{"n_layer": 20, "d_mlp": 1024, "norm_place": "pre", "norm_eps": 1e-05, "rope_fraction": 0.5, "bias": "none", "parallel_block": false, "extras": ["some layers without attention", "local attention windows", "paired heads", "value embeddings", "hashed n-gram embeddings", "a smear gate", "an embedding shortcut", "capped logits"], "init": "trunc", "lr_mult_down": 2.0, "beta1": 0.95, "lr_head": 0.016, "schedule": "wsd", "decay_shape": "cos", "final_lr_fraction": 0.0}
Each number is 128 + 24 x the weight over the matrix's rms, rounded and kept within 0 to 255. Layers, rows and columns count from 0. Numbers have three digits each.

# layer 15 attention value, 256x256, rms 0.169, rows 206-255, columns 128-191
112117177134128135146123121128124122091119155158107127113123169122138118125150126142151106146151098111131100142122142115123117136118147121126160119170175135158150147141106151149102140135123121
123112126162110131137105099107130145145154161088112116116168126116111118131131121129120181130121124142149141159123129144151159131098100099156128102185138106162065119111111110103130132086148113
112093134140092129185102134121118120135118146147108178113075164145107141111128164116108104134084122091151139118123138176083143136116145135127140123140123128122127100147129164170115123128135167
138159149165135131129153109118128170142111170133091106123149152157102173095136108126187100143129103128131120110149096119123137117126075143154120129125186135151159139145073115165131098148121118
101118094171105102136164150175170156111145131117121107146083139136154060120172107116113175118127135093113154131144165138164139158113135146156161106164156119126101170135160115168111111145103100
132147136117149175115140137129115120127147153156138064162156117131140148124122141110130101145130165098115149116091096125122103131129145112132122171125118107138118090131152108128097124160124114
119169130120101160154135116149123144146125120089134127140122131123071164150165078139120137151147149127114208165123144111161127098107129142074151162150153186098131073145151122201121154082146160
120149132107066137141160109105095111113119129120133144103147142072138094097135126085132130177140098127124111130105166181123153146062129108110125135151165181083116157120124138123124159106143140
131105130159092137150149139116167182109094147046172142107168128128177108104162126089153093163143188123118135122141167148145097156162120179103142120065122103133062110114119128126101126135088138
116128159111141095142089144134129133177147123143155103121123156134111145104150189135143141097134101107118151098139121096137105098138165107114153105113100176128159117118124148125165093131148146
089067106138133142150132132121115149123110159123142122104195142079145125126104164072108123129123122124158100115106118141154104128143128129143114122097104173090127126130105149167139137145133151
153143082124125110160110123113145124153137138119120185093114145139156142131164105112160109147099148125129141109152112154154137144132147126143135113104130096118081096119160117127121095071073114
135151131123126137121144099101146131155108084144144118122149142095151109088144134140131169168156143155129121101111104128129099128114172125124078095118123163075099167127134126142116080065179147
094104113136163109134141109122133161119165134107083123168138144173093179120145155101113164099122131105129149137118156090126129119115070129124130140111167137176082106131102127142133110059144129
165118110133119144120152119097116097133127158141109089165155163127148105137133175145156096119139145165135108171123139110123159114107074108120133130134121119114091129136166116140121141125043130
147169130076153143148118141170035094110167189153105120097120119101119146182133106139137072119143121133166147149123094117088105103115103118108092125142145088130096111138165163127104172109099143
125107102145115148093157121163122101084149098163156141143173134155139170148112146122149153115104154141092144149128105119138147156094147126124131076114113101142111127135084109093125142150129127
068153165133101119151128177161095131141114116124101111128111088080105151128110108121129150137152158115156120123165100119166129127116130166086112144111095148130155139106126123154104147111119121
138126159124116159097144131139105120123172146144134147136133152123124130127131148130109086148111126083118145131155124108173108117090181126166115117133111147092104133138169150118137073163123136
112196138163116119097103118155115148142160113144105142136068131109116146136123132108155127088165156099129121128141121144096094116103124106139107119137139124138136155132114130153147125128141120
116134133114174141117066151140138068134127101127138085121112128181097153099135138146089116112143119126049110117113150148149103130138164104180124128089110103100149127124122112120121147161122114
115096116145136135144117121107140142110160138139113102136122167144113140127141112132167144147176132161146141105114162168113140148104092146149116142123125111141112101093120142153158145140104102
095152139069159096110122136108127119157123100109091138146124134152170139130138107110117161136112146144130143123116131111122181105142107104145130136129111153085087138148115146156076100082096136
147108118110187135122146131143133140136135148160113145113144157114119109137091131151085142105165161180131121137139110117110126119123130112116113150104169114149117107156114128165107105125098106
085157116118139176135129110168133075113115142150119121104116086091154136111109171122128108106115177137143147161093140140088079110154134104159112114168103151136094100137146117145122139086118109
147102109131150152186141128142150124095133155079102131113125160100121119106137133116125151103122145133110136118102107144121159152120123119114155163161121115097132101138185161157125151149080135
134091148137159084111130116125115136124110115182129122115128121162139150137088110165152107145145166091159150139111120151160140153114137119121070116147091130119124139149134149105137143120164126
109116133149143130149134154105106126137144120101135149117139091124155137127163154114135137103157118099138135154136119132147102068133131160106112120121138176089160110124120099153142089091120102
075152111164143094088122139151137142147097118111101117130161110154067121106127139124126184135144125124114140101133090145133131147079131105143147093142171098112155127101124124112117124145160131
122121118136133125169157109158128145118153145151116107135186132109129126113144132119131124145162150193110115133158137099125124121086109141155174138086104118083102100134144123117089098103131097
130131151104115109144118151128148102118108106144113124167125145063141101095135143126171202144135163108100148117135124137130158125121154115176103091163138123086096135135139144133155079128144093
142146096151165127125125094152131103149120131152129116119095114133096111114139122176152125104144094105141086144121122161128149129125163096132096111145119117172130149107124099103118128146135129
103068183097099100086139141097131154158140155162155104127190086151143134200203099144132127152129131146135095103094119092119113093120135126162135131107146122100129143133103136103101139154148177
149133127174149108099144128175096148121111110118122077109123135131097166146119110078116101090127184091101117116138165120168082151132174147128133126143132119155133106102117128112093073114123111
104128141140165152147150110168158171128141141125100172115116104090138145139117125134151113109088114150147123127097134107122117134131068135126128167135125110120117142148149144100116106084113122
180124145094145110129147155122123095099105150171090160110108154132125142089125125160125108152094167181101125153101154137114101137138148129166115112148109117101123098156120123125083145112139089
138105109146102153139132134152121156137117104137140156127150133101097127113129120143140127145093123105126127165135150125137119158112178083109120125161138119135145151116180157144131116116118090
101111141167093101146133095124130134163112153078120095117144092177113127133166086108125121090109144142128135124120131109107095147120140140137124127133117076190108097114120078114157140091098145
173128115126147122144114173137153140158137133119162182136092138127118108114145097125113154151121163095136131174130149189096135123146163166083142158119136158092095090123159117151105142121133122
122126070165187145109125122119122116135100175126141112144139118210092105158141116120134128118144098090132116106116106112113145150148154124119128145102123127090131100129134055117162141163068152
159118142096109088155135065119082125127137142116071140165125145137081136127109095134128128163146139164122146120166166109152100074100122124114105114133123129159107083102168151154139137116129144
118125108101111093133100175120110123085112150131149113111114163079163104147155167132128148126111089098115167155135130083136181101144106173122132117054087169089100093149132123131145114144150098
104132102145151102138092104135133182133084140114120152089142115105114165077148122089141138147148088120121119133129134158124098129141128157099125125116190146125147118100129145139113123143141106
160131124150129090133090129112187117111155132106125132146055158121127149095164162144155115162111071085131095147154108151119141145158104140191125148117174197169104135163087157156113161119174146
115153118096115163101100124144113132104125155161105129141091112158097100117097156108136118122137117136088105102139104145093141147105121124138135084093170101161113139178111125132141173158090157
125128131163155187170103116129120136139127091164152149136101106137134088132102132168104134096164139150145146137152091137139160126133126122095146101166125103136125133141113100104094103121156128
074171084127097141137123150161098124079108163114123112130109133123104132135154105115123135109072102117089178127177185113145174125098094160117116113133126182132105098107105151119129155112139138
113126119132093101170123123162146103129107116131146147120081148146096091142185114127145139159157142135084149141156151157150148130089112109145112099099091171150136137119147156106160167178140149
174136112155125083118130122122119174148129111137125074139086138135114140145154137109163119041110114117152100107136094127103139159127140166201124092154109105144116169102172114157124116136115099
116113155165122124196118161126100134123087112146105154121142127087171119135100138077110166118141113090108135151103159101148149093086122160135139199129140146140143104159093084121108128111152162
# layer 15 attention output (transposed), 256x256, rms 0.147, rows 206-255, columns 128-191
150157134103120167126143146106121127175159097153102097153112116120094077152161154141126112111134113129127111110141166141100159151100121147148105162144138126128146078153111110095100127162119163
139131139124114093125145147087116140139098108155131168093175116138155130136113099146106122144146155134100101123135126124121131109132153149110119106120143131157127115111133093135136126137093116
132110095115145136117107125095152163077081068149152129143120117180114147078160147141112092132157156115084090173172159125159135154147043133182113169151121118127106174108180145124148129125155122
136094151159138157118153143141149112145152141152087097101090118133147106081118115132154168129147097149161092121131164131164127133120118105146154124103108147126145110101115141168126157132108110
132148112097189138181109155128156103121138097158156121070085136139102127134115107173154157119143076120157162132154165140100121163131164125131150152103102092139127128094154146121145125108123079
134113110155093164122119087106139118118098148126126142139191113131123173137162125132140119133117141123130182095122122115124121121140122132172139099110128080130110160148116173118131143116148110
064133095115114141140192173092130095108094062155189118118115115133138100164095156114179160165146159085127133116106147062107074172100104095139107144103093151178126164031145154114164101141148100
153073114110104146116148102122154110133139104124183116171101113142143144148165138147173105139097141117092104118115135160123112147145114148163119183098160133141141150123133121152158112142138131
152138088145125154176079134156137111137148135123153094099139140095145152182105132101070116170106101116150144122153075205098148165088177140072140144126123115106114083120152196187164099159131115
153130114152089103116142140163112093152124115131174137114146093128119151125119122125130128113154119130135092180086080079135122086139115099173143115118147190132123171140136162110101102112158137
144135138164127100127115173164152131103117152139185152124158107088120117137149159141113118165143193097108125113127133147146151123116169152118105149103120113113119129123144134139132142064161123
141153118103114111130122105127067126115151158135137100116117129136114130137086146128149111182122140174114111120152113154103102149119142132089132123150121122123112131159142117139181105148130135
144102126110125151149126128103114123165138138108087103106161137136139162128127143115151161101125143124104108174146124134128112119106099123111166118151143116157153090114107107122150115119137107
149167170122108097136106131144131121145147150098134162106133094082111088170127117173105147145115110120127129152162113111113134099103119163129131157141123123119100124093114093095103122105145125
072088127129123161132138150127107123150095077106113175148138090121098119162121168123113122127143106146122152110123105135109123091145113112165130107135147115124112111100112149108111160141125125
094126100134134127106155120112092155139088084115123193124129140153103127110067136130128151178088120142101159149117168073108123142140091077135097130151130124141102187105148127136129099139123145
125140126133139134094083102117123124144144160107153093176122105094174119148140151133114134117107163110173135149142075171135111104104154124078108136142148125096171120129128139108175112120125135
124109145123116145108201149126139105088155103143141133162145122116130165133142120138120157127106129169151112102093137103153147110124140172143149159121069122130059136095150154104101134095149077
167150105141100150126134126079111138144130138142150145117091119118141110117106089116126123154149122115157144150137105105123150124085153127188127137118155103170176132104105073090144115134152108
161125173085142090126180122110179154126100096160154157156135170097112133106136117153143111129136139121105167149118136096131120165081073128167124096110146118145103162128151104130136079140158155
139113185107141092104162094115116137128084134129119115131178160120124127123140147116137103130119152110128128138155140120129152114130093140125116109130161131123076116156130099130139182174122149
112145085130116101090118135110134082125162122142190128089110125119097128159126134134115091135146158142146083089176085123138074140127126100128099153085111073129147171141193139126133099132122136
071148164152117128117129156129123105126054126135137152179121124119131115134128131094146118100111124097080146131108123132120133123106118111106114118156128130119105128133098106138130162126107143
132159143132165144145168166121119168121095126139158118107123136101100121121094134083110110156150118157145145110119157097158151147122175157158117127178127160121095130154113106127153140151144122
160137108118114117137167151112125182130105127117124139152103137153147093125146130114104088170101123108095130147178166125160118111150132055090136106193127078132141152141144135159136154085113124
141145113138169141109124136131148166112140122103206127145154117122090130109132164085112151183149190125145134158160131104156129138148167126144099130129105111138123129119144116092171135154125105
113113142133092148152142130115146147163106136143100138143123138144159131144141118109125156105116119154128125088112123130113110096143123163104186125190125154125123110136137112124139110129154125
095142184112103083122130135115151149101134127131130128109121173147129134153090170140126122158111109113128174189134134163117152095124152157138112131116061154107131091106104137131105133110149137
116108154090127119107111071110133124170144089164146127134180112149127131180115097116114115123155099106151137144097122079117115140117168121087129126090153130159116148155138151148154144158105147
141140125156115115124113133059151080099136196120157097068150120074134147116123143151140105132127097102131105097119117117123124139128155097113133138153137081124136123111121144146159114137102159
150114151157106136088140117114123132165157107127108136105121114116114112131122155127096073156146115136124125094110142117136161130163154105123149130160163086108131133134184138122127182113134069
156146118137119106091131116142154175151138141131129137130101165139116157109150094113086136139152084090106138166155138143114106168125075140129164144097142133126151154171137134136151113097104108
096109105125150147128119134157105121151087125112094120135130128136188113105148164123111104074110115128167142135123137159117156142186194129097145102134139150123156072136094102129100159113160141
149059151112133132137143133109134150102105130157097138099158152150104148134094141130140144069099174131141069146096111120150129120105147113118126131131147141104126131091076117111139156165153141
125096162119138104116132169113137133128147107082122115148096132109140129116083140131152120151125121118122177133082186117099128098097157079142108115159071100136123184196166162146142158143135114
100123089106121123161104121090122129142110106127140152157147139156156133068117200106178092139142170090124096138089143141163138138174121156143144132147144139116103177151082075159127149111139152
127117095094102112160136145132124108122120081159114102115141099153092128155137139141140130119106111144091132116145110113152112104137135133134102162139061104149090103121130152154139099131175113
134162049107183107134115106100121116138127133144143124110106125160131114186145128151100130139104126136146107096175172157092085095186139076127167093148157122143143139117138141143104100169091138
127107124131151073179122073104127120092117125119106106156148137187107129062105194160146162102091128139159092120129184123129156158138099146128102168110139113121112136086130111113136136127087123
146134130163133125120111112149115140076107158127188150123154111132121195165151105145094138148112155169133121153147073153089112123148095174088125077118148153126084141088120144125137112137138138
089130141137130130107098129160103168159181155116106120108119093154144121118117107109107158175112130130163110118137099076145131119135112132167099101126177142166164123105132140094077130161116172
133115133135120153149105140117126121095128112084141151168138128086166180124132126143151095212111083125128140160119129159072109133158143096119106130155077119073140119128136146113101071093149103
199150121141131148129142161158121144143122137140113132104121156116128156165161107141096164148122138100125084095176110116132128091121121130140128130124146143117153151106130137094151134111130167
122117131126139100111122125108159080101154137140126164187128144141126078120096136155129101128119130147154112141148150122100196139149060150149131093140070111135151135123162150120133161115128150
145125125155103171127117097145131147152095084110126142122154132139120181146164110149129124188165132152131112139082151119171131152137090124151097145126166171146149122124127120156144133163166126
133112154135137156168150120128141106153136155091146118128173144091115100130137144127173152118136140153117097113099123150130163134092142164102136106214124169127123092141131148090088115177104071
132116133156101124155089106187084095137083118139112134110120099044058133155160125133135120141112116078126096164139186093128100153147147080071140133055173145113172133110147088165156121157133102
099106129113168154118146125159151151130139091108160085131116139141173141114163126136157183149112082112135105141162091073094111163157114163129109130076149131159116173090147119106112047115151123
128121104173174095103148126148132118133146096129125159139108115144129137119111111114126150109145095154137120112121115126143124110179156108099179124132149100080125134137151163108142141121125137
133085160124127127166143141138155121102103158121161124076124130048153122115180139119157159147125169131095183142117089140097148137169168157153133095106114123124138120105146167106171157131115117
# layer 15 MLP up, 1024x256, rms 0.186, rows 0-56, columns 128-191
161124103128105157184105115140163149098178106146118111140140137128090108102108087136129123122144110137128150124146097137153102148109145126119128132137101158156129110145135154163148120131158141
126110105160151133134163150143124117119153122096125172137120105157147118096069110156154071101140146155127064128118144127101130106162122144158129157107132169129086158117160120123120093097140153
112133077162102153139163154104114151110104142142117129163180114136115091103133136122115165086115126111150117222117186133067118130111107140159134139186194130112145108116171146167187118074121159
165118114132139126121148099104136103157132147149122111120122149117125134109112090147187109136136138134122155117147150149098157140122138131164130089121144132124106128149121109149167088121157155
176136128136193137113138117188183178139171130110135104133158102152134109155102100162138154122116168152159119123117093146146141119109169134136159088088111097083142145118108119128134154119077130
117112124126186092104123113155102134141176139119136167147114125126076153125103121135132131129134158124129152114123150116135156150152106107113127096147134144095141139128167149166146098117149140
136113160122133110108116135171130128127156139141159167104129135126195150172122193159141097141110096102134174127118130128133153121112116177138094119153152144113116110096132143130144130105137103
123172165137113146138147136115126163090112128151126150146083115111159069150139139129134150158126114137100108127129115059083105194147110122139131146141153102130132128148171117086206141125100175
101104116132168147107164168080124119146144137140109111120106107138089172118112147157121122138153145108165102119114093153109136120096181163109173191127142118095149120142139150141089106128138113
115133128114105141142105130105134114131149132128113107117117112149117124114161135131137102103157123127165147112140147132118133124144097097117125118162125159103109085115102161135124169131109158
126154126135138127110130130149135105156109076143120158084076132081147112090134139106108156101138123114100133155132140176102134159142132146110127141128131137146106121120096165167091104138123119
129136129129142149146151180108075125153107096125110083137122146162135132112166168163127130134148121150121134142114149139138125122140120150133119088112147120112127132131134129157099112142112134
115101136144137129124080096105097109176116124123127159114120102112146109108171155139124100130169087081139136143142117135103137132115149130138085135114150138149150127142080142131154137101148100
129096160171129131111133141114152107131097119137098130164161132128127137115107107137088091118107094144138107103154074122124130125128115112104110134124127099084118144148127086135116096117143117
103146147159114148121137120113155129125120136133104171124125117109146108143119098124085105152137104119126088121138112128115124132117159122145133154138113130102146126132150099152110171116129094
111147162104110095143090083127111125131116102103131182117116141134107099134114119126146092137145127147161111121171135123155133145170130156086091123153093127114136158131137117142124143093125152
188127088156143137125137106161093109159168122105190111134122139179125111108129082131150109109065129127131114125109146126190143111104101104131188122103131110137153122088163125121114129140108100
102123097119135125156124168183140124089114142177139093101138120126111118125128136154125138154112112122114142129143143158140163109135154164138127124167135135108121161161140126121159068159134119
161151129141142151166165087117109129104124143148134138156130131148123125166119194099161119126121105082118137106178138135116100152107148117106168118136104177121102096149141094158145100090105136
142123102143161110144147100130123143170113156153121130114101106102122119167145091111135174120099147129134120153136137127180150137117123120114155138131110103098098161165145125132146166110105142
146109150136120159152135171107147160105114128164091155123147127110104121131180122148142178112159098124090102158114130155113143106117164147135122160163115092147172162089140131132174096095138112
121117120139124131139104086121101172129135130121120178099155125137107128130137130134149129121140107135136141147138135138151118111126103133148107151095148117118131122115128136116157114078124149
100131124091178123140176161137124197097108144148109145123143150145105135173127101102117115091117147138145137129127138072106113110161141109112131106167149116127128145101122075131098099106119105
109089107163166156141126125140171100105099081148154078115160164137137120120110131134103148115136133066141093093154117106123107105135131119134153134112128110130134127181122125152088139091119162
122149143124095139148156155159103119163144157111111108178110114121134167105133146120122089162128109168117127145141172145117162170181156129079106137131128114137102135133152131127125108098116146
107115108134101124156158118142145108088103099133106120115110116153116105103080170143131160147088143116127127154136114145151123149107116145130122135137137123141101128108097140173131123136124141
145103105118091109162112097099144126173152139115102126144093137124106169174157110107125113153114136156117142113136136146113075122109100125104133157119132130123116148128144113130136097118089117
145075119080131118145116122107136124114139105113140117085113167141108118132129140104132113087112086103176080123163095060144135095152139114134099164178156116126123162119117082149126123152072181
107138140119119098111138132123140095157148123134163120151155113116129166134110111160140134103083104120105144072153133173148149133148163125101118119108154148141132176146109090081101125106157185
134130122159187193108136120119148116131150127143112144120135111126121131137180104131132095119106113136132123092128103120111138090162110119148151099103080134100132181128092135124182116104176140
182119125160155152120130128133141115152116129129132163128134129123139127087121138112106111113063121103110172172101128142142143159129141111129135130128118143132145150108128116120152133115144154
129089149128118107149171164149131112119144160115115135111091110165104132110103121173135090155163135170115081085109114084156135117157120107144136117135179157096117117138156145122150109155086123
109120114123107172153127103159118126097145096124164152140128137119124162108112120157114117165156104124143099111094114129137114158125130110115122107156096157086133107109157146172127142147105112
099102173112099104117139114159129104117143117159115160146172087128092132145111099102150136129085114129126147098130130157130116101140139137169099123093130142127109128104111144084132170136128149
133128114090148134126087139128086140134104121160088131132133131153119107144122162168131133137156141129118113126163131106163119099108107143074117090152110137099107192083151174125122160121123139
118110137136114067138119134098137122149096143151147155139131113113135166188154151157096104150115118119129133153180115117159130134099132180139141104175119132107093115105170101125121120122136129
151114139113159128129122113112141143117138134106119144131149127106145150125092090133144141139158102151191126120134132161105150122108133129108083106119114136140161142120123134106158124113170137
100108123150135129155136155129102180172142082134110105098095139124152113112150194083090147155124086124143139075167117143108132157133140128099162144155172097123142120120140116136173103132086090
133182116124114094082159125112150186157152145132143112083139142138148167150131133153182110102128111105123122105102092148141175135119113096147139131149157130148128124122113108122115143113111147
176136143139095139139118125138149151125176161136132120141136137105120118134154121127139151129143150136126099132148107132141178141130103119114116088146099121153133089180126126106105101102105138
143081149120170161109155158130126121096101143160140098145155102105078103112118094116188130117130137157124180125124123150154132145112109136110114142138141130114106126135156085143135120146113148
122164162111148152094162199124145191095141126102169142130127158142127147113151147102117133102156158108104115107091100117160119137117119133102112079155135094109079118102155140137176082106125127
090089146149131088109119110142083137190118132114105099135135118160130166120127105144145131163162083114160154136107135147104152138172143133136099121128140126130113132154116159140124113152171151
164127119118134115131132150145113135131099108138146148168134151125136120131145136148115136137158133113113110132144154140095160149142150156120125106113135121113128141119122129120110126103124115
118087134161085164104104141123118150130142154155146135111111154153121113111115154146107125122114084159088121134160152106107092149121145099125151123163140157135127178103142126119166122116089148
123124145143122125180123138137119181097158110090150102110127109118096080146094109115176119160131113118121151110158135102133095169165137110111128126085154170164118118151141110127129135128137119
103118142103152129130158152146113119141055109144140124106165137165137133120099139154133088075095168096078101111096148078123165092096118121103137081101156135134086100115116081138099133144127125
144125118145134116111157112171151154123105149080088119160119116122111164093107158168145113149113086122115148154127075061139131138152105108163158120132121160119094128097135136148104071110122117
099111127112103144101124104136108137125129125108140169128144088138111141161109149129094140152136143097094109136172094123154082138137134126106119125095144124100142135130158154133149172078135150
130104143126150120154149111126117144104158140167163146135169127100157164124152055113126117077114127131119152114119090139093190158089146123106112129149124132086102103119110157133185143190118118
107094130101067158144136140105140163142077101138137139143141133126126125126125117110115178147122057135123124111128113161132100129121144131153134121112150158133097114161161117146117142091126128
119107115139131093115104128090131135149179109163156139152141099150121177132096115099143115145151125100119110143091091136166160124084156105191143123119140129080125111137122137119098142095166117
102083131136151121106128120101183124120093138111140108090126124116116143156142157146083089116126137119132141148125089149112111145135133112084054146047119114095170146176161168130109135088125131
104102068139111132099137109137148139142161122131133163117142146126143129201169143130097130101088119148154066106103135094110126099127170101102108131124130164156132119134161148141088129162144093
122123140185124121091157165138117130142154146129100145177106094138109136127133138097082117151132141110095046127100177112110139157097164116144161118138083129154150144143159186115137136110180114
160156159124120105144159129150098118135123139094128138154141143120078141095106151124126198153135084148133147165135132133113124128160128127156182153088133112135116126155126138150130106119105048
106163090117131099115112105139156138146085083101079101135092124108140103095165098141167118102153126105113126106153131148134097132100130124147164087114133109102110133132105115133135142152113130
# layer 15 MLP down (transposed), 1024x256, rms 0.376, rows 0-56, columns 128-191
112122154153148140143122161110131115119160146143082159124080133150131102114142109101123159115108139137111129173135154117134126133108120136201118152129121129121145138132122150127140117172096133
157110092130142114093128161113104095125136188128138123146124130095139160114083118149155112117093137117115116182149139145116138134112083143139164132129149126150143101121145121102087114117117155
150164139166143122135107118099165092148137114090074121104139118136095143054148158114129120120164121153125118152134180170114086167124106158129124159129144157111192116103139105110126146088097162
114140104144145110145121126150142167135117080139161156115092156134096128146150151137109132130118107166093112091098158124085147077139124101125091139115162129131117095180143122133120127132158138
114079109131113083097137103164077121110140113116123119117131141132131134138179134164153132123090121099113159148122154081170127167128142115153109133128082101115114107145134138152123134152102131
118129101143118101129113168136124134122154101125140119139139136147115120108135118160133124135134127093149140127134125118081136167118136121132050155166141165096119142146120145116085133153108129
133146154133109094134158119107121117123135131164143129139179112089127098119103111097154099162093094159116138138116151134126135125107107170164122102134110144132078173135106110052122140100119164
111148107156106144124142120136117160156154101080164156167116144111116142107129133100111124103141106140141121117158152142120116185143106115166173142171144097127161119137118160142170137134160095
093142131105134160179092149119159130159127109149146060158128122103100164132119067135125129123152137129150106104101139135137128112137165091165096145096171134137127125084103184100112137091112096
132155110127133121133110157146125130153093102116155087110115113120155101133118123157100126141133135125125119130147095109135108121083133178164088101143140114171136112105116121102121102146165126
141114116139063123148112123110145153111139129117149089127098138110114114166091126143108146114135116112133124099079163155166131132189094153125164165103186118131141171146113159142103162097157146
129096133150125139215082113101104174181162109146107125147114077144099143105142144161150123136181125169097107145142122150140149144104168107131150131110103092116114150074129148070122154110120078
113091111152134169094090147163135134193159132128137164134108112123154136135118107122145162135104112106151093139112089150092151115148111088129095111089124125107108112165100121107127159130099134
112179126144106110138148107098159162145098116156108114151135143103142106114125117140125133149122128133129139117100130156132106065152091117097110105131119138140136113126096100116144111128146127
124198135103113112137101119164155105133126110140117141096134142128185094124098109134109127149095088129101174138109105140137080150160166136132120172117121122140150148116132111161100128174124051
111150136117106141090124118134148115126140187158089139109165116155142116156125153159149132094138139125089152121125146133134116117124126108163128120095130166141122128154126124094140131087157132
112104142104110102173118142114112107113156154111117082097117121128145104076113102155133164151091072153125093112142115135127077125117111103089146138092086121146107110118123119162102162128120112
091143141150143112119077168117145140129112132180127131137158143113114118091123136148121115105116119134080145130123116124113168110105102136138137141129119140106136140136122092119150142160147094
126135128127122135117086181136094125134112133152120170118078092151132138153098184159146110128134139115103127136111101118103141121083151152161159099132128099099114107112111067124129116111181114
114133131118132091141153138112164133093101143150109115135101149138135161164096119137179151132142154124113132101151164119112154110130105146093127122159135131112129119164135095135108146136169094
135163174085161111097127113135112119127121090163115079095150162155112104133130154126110137132122107097093119120113116151075115106161146133180129146091125122099161129140122131133118156083119091
130137160096118171112106099145146175118119127093149124131107103139146114165086124107126200147121121154182114133172101130155143142103135108117090107143117137139136129141166113138116127068096151
153150148152167138148122141123131148105129126105113122104142132124125109112074132123129118131139148090116097152136111097088120154111151142107134134132162121151182136099111138134116150129097138
109092151146155086096113119155104157138154087113103102148114114173092115140106098113077173114160141144101149064128063126149128136146128126148123110053104121100139189106135086124106149148157178
169182162111135137067118109160119109114129139133120107161122125122109117158151095137139114136155148147117124116102161130105094090132140138150131134124150129163133112093165183119156126121067147
137081096144081117109128093123166130157151134143093076101093128124103128110092143145134133124129131114121153112136110138106103127131075149121107150122111119116148112105149132125081097125126135
162121170145137105139119125091094135124167142105116102147123120136168140120146145109139158092118117124104121133161111089179168101106097107108111145107106138089118128111179094122112139123109114
142088155140108138166125076157112120139153141102163157119147088172151120135149097095152157133101104135135118134120126108103121105122119150093095114171148157107120126140156145136124098125131102
097114134133147107138098126122185129136135118155090131089092111107120125085156133163100164146095158150120130143092143133134127117083138105100087150106122135159121149146139130139094126162051172
116124113088113152123114135117141140166115158136121119090143098129173138155125103066156164123135129138120149113147130131129112133153110151164136159164159179078116120132115183140125133126111146
141125148159124122160139099123133120100143127154182140143135151109097123107112073114128142170103127126117128124137131160155140131157162084105155111107118137092123125127129148118115156101142112
110106150119148139128132168147138126124137118161086126131142117113120167121170151151153130136156127123166117164166149128131137114105165141135078132125113129107112155133146166140109119130095106
125147119122124133093113125116132174140121086143109105148163118119134143120124124121101103163160137156140132118120150118143170094143110128145119100122156133154160136129097139112152116111165096
140093134105113086127150121151079117119124116137167173119100177134150129121142126158120118118146152121139145143092171134141148108147156138152132142171150144110129125112131135119134177092136144
142173118114133121083137159176148106132117150148132133129163134135105135157122152161129118132140168142086120132131099133112110121092125119139132087139151137144118106136108113129169154124110138
110125166178195118165148147106123117125106101115111142112156107105122116121105134134111124194149136137113152147144140170119132128135148137113144102145112186152097146157110125113125118168099092
162125152144138069150086117152150123124109090142148131149114151074148089123131125108130129135116140170129144130111171106118058100137121120130165126129156147126145136108077117129134124154111113
133080108130136115135119107132098149126126115115118126134106141125144145137145118131158149137199105091169141123109148154119097137112109131128120120175088133114139110137095146121138112149122102
113153120133108123151141156132105128112146122148125121088179142127125114144145098136141164147135112159106134139125120116120129121179129152144162107134123113155142127120163125136136152109138139
131136164146114145142123124113149128110167162127133094127114154123118153126169155133117135137108122108157146111132125134117174126127103129158133113125119127159120119113074172111123136127163113
102118176142155122069152166142106156156085141156074169144078105143106130140127137118149167160117125141096146154134137139185153189138148112106124163145113131149088152137123102145135133160118113
095119082139140125114101123102096114153120130141118135144133124117131169092131110117104134122121142121152122136161131127077136153138110074125126087104094077170155123095130163128146095104120134
108134113106136164122089147126130075122113133174108101146164113167122115106139166118132125120134152159122111140071173133071118157131112143169123076132100114167140107142156132113115169110140143
120149100130107179127178149149126113148103114122117100118154115131118152103128107160133127094103134134124127146120143160101119134143125080114138082168119116128119143134113136103119148147133129
137133102125098133125083135178135159111125139107113111117166149143112128124088098218123129134183107065105142132128124127141153150107156115133115143180112158161136165067168122126130131063131129
100129108142121123135129149109125137136161144114119154142095095190125119106158135154184140151133139106115142130152107122138117139146152189160131116067158132110119152145118120116157149115152136
106100098122133073099116127157114116167098134146118063117099122112154155139106166135144136108146100147177130100094117100130129148123106133163156157123101164155121148099187168131115115151117145
106148135153124110131111147129122121143118115116106117100121099110141120128139124078140113120088111169068147147144178112126106135124136145124118134136146126120148126104170109113112116139123103
139150117127143130150127097098083178088183098143141131122143102135153130133105156090109130128133152120091102123145136083072132198099135130103107158138138179124162140115111113157087133066101163
157139160127175111124148184134108148126087087092073117154150151098126102123158118121137149072157099109172202136087143098107134158081107096103125121110137138156059115137117082114125169165152112
091120087157079161078116162171115159104128140100157125105134170142128105058083142085111149144121106125080118116140108132132127138112148138149099132149110099100101152130129132114157107147084113
127105129145130139121121123135090139115110138136136148141122099156133117122122147106148123142115156151142159152120127124124132119113101107123125110132146127119125120177071134141125143142117152
136062117184113121135082124128131108129111086127113102159108144124109159143104098132110129143170134106093164136103105094129084127118102120105103153119129087147132160129124120130111126151121094
143139154140128122134138158124116098114118112093134177163133117145145128145125099139117088123142118117162155143073139101165143150098109146172128140145163138137140107091140125121156106173110170
130129166158134139112115128091071156122109150140169115126118128132131142138128129078125159122137178075075105128099099117133132154122095103152111138059069116150120107217130180091140136130128099
153125122111115174103114150088124137138133118118118134179166105108135153112120079153077166134147121137128139138159130150115140110150159131162142110121108108144075083137166145076173108141124165
044118137114096123143109103111151119124099118149124115139115110108101125130164151112144067158171128152148104151152107109139137099086101144146130127127119155096104106127118162105130117121151151